From a checkpoint of a small transformer trained on Wikipedia.
Size: 9 layers, width 768, 6 heads of 128, MLP 3072 squared ReLU, vocabulary 8192, 103M parameters.
Architecture: some layers without attention, an embedding shortcut, learned residual scales.
Training: a variant of Muon for these matrices, 1149M tokens, 8951 steps.
Each number is 500 + 25 x the weight over the matrix's rms, rounded and kept within 0 to 999. Layers, rows and columns count from 0. Numbers have three digits each.

# layer 2 MLP up, 3072x768, rms 0.136, rows 1843-1876, columns 576-671
523490541529499502480508506476517508530510520535473481485522496518521537507471510493495480541478500515529527505491498496499446488474519549477551488488517490525518522503492482518503476482550489524515500453488510531522501514474495478518530499509478512509451514478515477444526475536483495472
479521487489509531484484475527527481498492470518490522523446449455513500475541479493560480476473498497490499494511510480543531491499494476513490489493498448510480506489503508491540487472492482500520483485508527512465525512496491453508498498539520514486476495482503481499471486521498538496
471470476495489499490471512485505511485500487485499481459525508467544493489474476458473461514463508518484457495474533511496524497485529458506518472502498484487487479508492472524494496525491479498520512535500492483514475465474471517483493464498496514507515485464494498489472502522492496523
521506511517526498476555538566513484511515511510458504488505524513520518496497521558530520507512478501467475455506449539488496533521500504493517498520497490480487476469489470530540483523488514502464525472528488477487480562515464523492464517505495492517496523448516545548452495540538495509
482509433518531492516477514480509508520492527485494495502450466536523485535526486497490473466506531480512529497481540512534474504485494531488521473517445494510497505471507514507469481496503482523486504516503432516477549528503503511452507492445510470506515520503469481499455500482509526515
491499510475510513480498493506466510510492518481527476496451502506495484493504492497492518476476490511512512501499491473492510488471508500497488490509516499489499499507509511523471525484471504502541507480471524522503528480496511504532526526489500501511519502522517510512509494511502485466
535503480519483473519482526509509522499512495523489516469488537519447481534480523516470494515463535474520502439511487507522514501516482514528501496491502512470550454503499536497523466520527512512495505471449466491499475526521514492517521484515507525500480483534492512471521536455496523515
481503537492501551450502536506527516495521519488524481506511506473501470506485487461506479476508497488498514534553493479500467505498500561448508469502524516554499502483545485550520509520509513458501539529498521507504474492483468557480500544495508488518479490498523519484477472528481513520
488465546470488481507477504503513510499513524535504535519489488491484475508573470464533572533516491515460457494462547484518523506460434447527480506518495511476509555495464518537477499523490477475502495496524530485471511514507480557484484507505541495512493486516506478520531472499536524492
469471479513530536459532514526539523453523545514501506470487520508484464488480503465504496544473513470514498503489503524498496551515559535514485561473509455496469518501532526480529463482547464516504544511541484452498493517507516503564516515528482476512494484502455484453522480535519470486
478521481476547495564506509490501531487460484444500477511479514456520486494489490502572508479511523495512472516492484546527467488498528497492446487496517536507456542510501477521490478453523487481522540547485524515496509515505561504467513488528448440499494534468497455502454528523493539531
498463461508457492519488502464496480537456509525473501495514480480508481507476519502484528503545475460506512473490494490514518490514529523538512514471476464507499496507498493507485528526504539525502503519548466485485475462481513472504477494477500465465488508515520521496481510506491499515
522529506536520517479479527502501513497477513488498511492517488490471489502492493481489501493488489494503518508487498519494486498477502484503470526479494482498498500500430473469505478496511499468507432451502513526523470489505497512515499474511492510483500492491497517456498502484516499508
516479489535507438548536507470516521510511526535477531469502469492513516487514512507504489499490518552472472529484495532515482498480464498491533520481545537475511494468478509492501500510512495450510530496487520476506506482481455525464552473543493526541504488502502536493475509500517499461
490489534558477451506469531509545485532504465482523493502466502510492505511500476517502456520479491498503481498486544449519485542498493483493501533494481527508487499508506498487470527507498456459476514539494498497486461511487473507521506504466484459532453512516513456500477480492515503453
512503489528475508494483512541531498498481458534479500512464494523476521524462514474512522545469491497461536529497485494455499457466527466490521533482468500517491520497476477487508504515454535470575500473490530512494475493495495529473488522500496483492485506481512497505481503522520497517
503517486460480512489483482536528469482482497520515518479521515492521469557448543546500501512524501485529491508504495503525505520478502535498536521487503535507503496469516528476525502491504503502492513462495478480517520518508472520462517518482527484476497553507515518481491479492473440518
463511539491494479496498463486491518520466497521543488472532480499492491468508483464533498502435538535481516466518494477527492543501510475474494473488515470501503542495500537496552503470451523506515462490548479488495528543481501496488558514474542483482505515470488490472550478474490561527
478537481498511511498485460517530477576474501520494513513514478480509526487481529502515456459473564513437546517526543511479505455498515508515470494514476557466506531474471467516494502517478507483496506503498425524452535497509514559448502490508493508464545513498518536529519511462481441511
542516525510494475458520509520490499506487526500524498450517474473485515514493509453533506502514500488507528463506572465450505516483453502508481542515507520503520494499508541536491533487464504523451507508500463489471488454511526476499491507497456482500460501509499503476493500538446528521
496537508522495494535514479489481491519483463449466513502517527487489504467490480484460483510525485522507535514485552502501474525484540477533481515513532512514497498475500494485513505468519505515541507508498512501451485491517483471561491505509533471550511524513524499518511529493521503526
503492498482475502446508488506464498481528491516455484516506478507511523499543482466514509501488522499519494476475461499511503503558499458442484504496513513538533478490484493480470429500498521482494462508517477441463509517506507470448492460476463499525482508503493527549494507496522521518
483514511515470497509506493510475522511485483484543464500474472481501490519489473491488490526486512528447518494522494501516482461465476507481441477554535476527471489479481502482473473489496497498525447468449488509502488505483433497510530535435498532495491555502539461469503505457493502562
488527488479489509527491483459471527443461466524500575494496545471537473485482533480488521483511516484506507491513558499530471558497461499534496498500525476564462535508503493543536488479495490540524489551507462456496488508499516479540533503512513495490498512541466481489458530477541505527
541516481515497491489436494482472505521512498528496488470551474513476513481484532457479508479560514483568502562508534521511501408523499489438489484468489529473484480509487533511485487527497483506492523486478505508530512528486522497446503499515529478508519492510496489501539492502470504523
499477527505507421563458518476522537515486479459507478472481487515498511447480482499490511502497510529441474453488539519478532514481524521484536478528514511490491524500494512515479483429479504515534499497452476483524515482500536474506463484457497514502507512482497464509479522494508518537
481533490534536450480488489472509509532488536506549552481480493530517501473513487482492468501450473499543505508534502478492489517477471470517494495490516518499497503495539465504513482500518502552524459524487494503504509488437513507492522487502514524502523526473547521484476486482512542513
507487486545491494515490478499531514526500499496513483479533514522465484491472467475506450526513529532513483481457501493501441480522507491531516490486496514489517500458533500543476550500438500469488487528493478477467474515507459476515519513463479457491454474499494505532486475484545487490
508530505478471491489468501502484519496548510509532514504553539506488513526497485507501494463533453500519510470503505543500455536475499509526507481512499479483524464506506467548469530471485512513481486528534506478511479525501443488477528482519457491509506457497494533490515482471459509583
481512493561509505514479494501478514504511487507496528492524516496486507491525553501487442484488508496519501477465508429479509467496504470458506477478479507504469500502484497542502522429507541523488515490492533511555514521464547494479455575460515499490434477541488501492520517472492480537
452528485482492513452533485484506445441492480442511450507488493467469537512496518480506484500522528437540506475527484510488478492453519487557520501477450530545499510491507479511505531499521493468473505519464485515480522540495518488515528489476535459525509546503494455508503511500518464510
475487475495507452509485475460453525529478477477523515466502465511535514517542514487511527528481503492478536469515551478509545507495530516499506488461487499506491535506500496519494518491503516509429517504487483488503517480502589539491414466507442503487442515516536497466505488474498504496
504547495455457490516495479549503500436501469495522476456444513502524496509514475487490521526499482504559538475459545475517538534514470495518447486538471484489536519496501512539536488525514477505510504509458464458517518503471538534544503503510482546495516501485540454511476518515517554514
488493522475471485535479500507519486482497515513514513495462516481510521522487487496488505449523516497499522481541528508453511494464514513506500513477466491503509487505464500555477470514516483499477508495537462537528472466430539512483508518468490504506524561528491505476505488493485506497
# layer 2 MLP down (transposed), 3072x768, rms 0.0623, rows 1843-1876, columns 576-671
493487515518536516468538474503487494515509507498508464490481487501499475502504463504465485493474531466482512507519505467506460469475519452527542483489525484503510510492487458474501475490516459495490506498488498530510530491525454518451521492518512507455493499489485504446503500493492465497
531489516537483468558529500514529497561459497453448507522491491521503506495461514499538505482514544525471470541504490503492513464528469561485505508471542495494510482530440484543514463497532476513503487524533533496517488469481509526508504498483489523548482495480516484510453460486492498497
541544488496536513464512563514527521472493505479515491468476489497513496466462492571531491477469509497497517490470533491455508459515480493488475462523487545491504475538514520516476515484509459490506458519477518494550498490478529492515527510506500488492526498484535489484470518493554515494
505480544505500528474519538552509465464509514477472526491540506494542518535523488518477465502514493538504512477533542502545447462525483482510544503489503460501458491517500500520494502475525488492476492530500498521427462471498467480509522520510475507522493495498514499476491518444491530503
519513545503489475500506504552518509528477437523504512444485481488481558485523508477514493519506518504509492522509524537472479488504505503490464500500475531545478501492474454521568447528519495527495508499530434424467542526476487534499535539502460455480530490446470524500488478534488495524
523492472486492541522505512513481482520496516514499505498490527529514474485463510487512510498509496505500499497511502484490470502445516515500520486503476498498488496482475511514501519529480476474514471488496485492489491479485520532504502495502484486512485476509517524494483524484503505487
498544485530420442521511565445497556484476553536490491491527522472491512477479505475511531530491484500508509484542497482479466531478507541508486451479535537492501524476467503487514441519512489545462506512502478518500523521504552542502474481499510490528454474500513521502471544529544486484
519509509529506464493478465511497468514498549564508485483466457465504481512484504478524510499528534480493505499519481501455503528500487492493484482546492495541547507504549471504483524487475524484518500465495500499537524461504517492567504481525484499472482530465505507495472448519471522543
472466484471471543501504502518496515442480537532551507525496537513519511503498483486520470500486495513478492476486511503490523470503469472528514486473442483478483492492519540515494467509486524473513440469488506507542486509523544557445525491519481505494553520513484513496524518488478470482
499443476466524507507516486520515490509548497524464470537497526527526537487498497488536528488465536511547503494484477534489499510511540515494491507532486508479532521506499551458532472482490499513519462516526443470503522509525514472512483498532495563485510460470537534503446497509479493457
482470503529525536470515529512499507541542501510497500501503474521469464489467485527463486517500489525493480451469478513498522510520559508502494551484511505488484508541511468514508543469473490483472531489496534483499495523499520479481483518527487505539513528480550497490519469505483537493
498511487463456543461481471488510536477485502506463501480508451481469478514465529505480487538520528502513543516517498488506484533457505529462523466464534488519478493475504503495500540499514510510513499536541551466545497510496487520477474518463488444502478504566506457485450507512494462501
502508491496497524554504500465495532468515490482497504466555504490496508543490503469487517539479537521489484500483474507515493558493483467501492489428494530479523541536551513475514484525505510483509460483500508477501506506490510526489519479479497508499494489477502454566507499512491494528
506504548465511456499510460502547510518511549483515537483478488505514520509452487496514518545487461509485483527480492518481475492477454494485484490561471503474526531509507489472508482463513487446509495484502463535484475471479502452507530459527497491502488495493521478525511487490488539505
490515454509493481469477507479433490525527529502478487477502483495474516503506522500517513509541518527513473473482481490508497511504450585478512526510532446521500565480486519463470486526519465470506486502517500514537543507532491474510456510507514468516515519489462496466468498521529553493
501485448490498487475511538476483494563512520514448477465496519533473519504442490493512517514472504491487502441510462508447498494519492481505488532450510524474469510449515521511491471536488484500499507457505472520507476560522523501514525511528513479491489495500479489520461501513542522525
496547516474516429497507467491469489473469491507500493467498537501560467491488496506480522509492487516521522456545540509538502494492537499464513506471518535493523479483507512474542507540484472518459536517486486437468517537529483509467525529466511496516518493526507543495503459485478467516
552491503504498502554521526473472489509534530501493537482475486444514441490430500477520537509492515509496469529539486482512448502461473493517509513466479532543535493500475494486505524466497476524508523544539531515460486523476484515511493519517457468516542477458493485502480490540501567524
460499437477503490513503532481575505511456514466497471498464453484554539489532564529528503495486493519430497445486506533465522541476505461494497472518527491464499477499509482497528498474446463525504527474499508531485482466505545491520513547460515488496458490502482529463477507485499482505
552545508486538474484505487515529517526509487511524488485544523481533521512503521532538489518512541500498507466500499478491520516473506521490492498513475484458495553503443507513497461475462521499459527504478535525482500509525491482500465459530519475482479527496495496476545500499448497477
487515488479455507514508513491479470497510478468516500506519478530515476541517460531486473542514485523527459499495518504512457514522540495474471511467509490466512503516465498478468476512520500494476528496489485498513462499510531498480509499478503515499529475551482536502504502484519488541
539503569531439497523493488491515477497468488511499499496497503484500506498516485502487516513468522530484484539490480506483526468470552523484541534504493570505510497496507473470525481487477442484553444512489499500512533469538519462481499493482525539489462506492477529529482468486500479505
484522492464487493519488500508527535508489536509493511491502473520491506471481540489481453488538512528549517518510468513523492472496484500519496495478484474465515513486481508515497450479465523503497465475549507485529505508471501515475497495515485501470531495530462542475502496480501486480
526521466474441560515480542515502528536495503514467498438500484507448504468503516526514522510459499501534494482461520498529485524531460525507488504468508497513510506539510518503517478506501507461519483524486450527512495485499471502510498464478482457484548491547458520498492509486498478525
527492521541459464466500480532479493445503462535525504498531455507535498494497502513496502490524507510524499472476520525542467473509525532530517467443530461498477497543490499522520431516491484507502505523504511478509489480509487500529525532511546468515509505484505473458457482546501560484
485510504511557551448518479476490486508458490542492462509434509514517505506494481523499460493471509493472496484500488486491516515491466411506494487537526482522511502493530530544496545521502474494467545464502503469503477501545506516526480490508490516480525493486510489500504503510415515512
506565482496457484471506495520507473513474500488520514542506517515485478430509505494493499475506512509538528496507495480513453539511513515527538504493490497489534460499529483507508501468529530491520504494496484474478491501505480494526477497487468506505537477499536449473436466480465554480
495512515538476484507515492493556516507470515524550551490496553505540533524467464486532486501510538504479464508458492496520504506502492506471509505453495419503486510491531492530471524532480515513493531500477522483502470502488474519482540504469533496450490443459514483485482522532508509484
517486516513458513506491530567489514520524484520520487505497496486480494553473478539482501490506471493478500469510482525533499506492495490520521479503484512485535493496488522515460532498503519503484482534506531495477497533510498543491514518493454458513516491523497505473480469499500455553
496532455488463465514516528517482545488525491532568493532512543505476535489517515550492493517476500465526532523518487463509499499491550537534473495499545453426475474463509508517496506470542492499504464485503534473492502464535552515529468558473469503518500465486496536494528457482520457508
522495486430452515506516503495498492502468524499513476487495527511468525529477507446519503498467494487513494498462536517494505499514527499543489514456504436552504522467508524499523507519537443523493480505506423482514467504482511491483479460510570522516517530517509526489500492482511531516
479476488513550503516505545487470479507519555559510488493481504488476503489500504440539495492528489501502521537471495519498520497483507469548503493491489447503469517476458518470495484494509469470429544530493478512451544566489550560470552476523492473511470503516483541494489487472527516501
533546482463454504471487474494528521474558481470542500473471519486488476496506503549502479492525494481516524509509549445503506461510485485531469515507525468492495439529515475489471498445507511494510499495475536531459479489459527533480480494492519503506543484464545478504530499582487531493
484508499545510476518484545485491459489504512518496482501505482554535460520492484466520496493557491455514508507520469572506488564496514537474527526523535521461538501509493497498522495497486521482475485452500517544494492488475517455497480501525536481504476505525510519483497516495491485537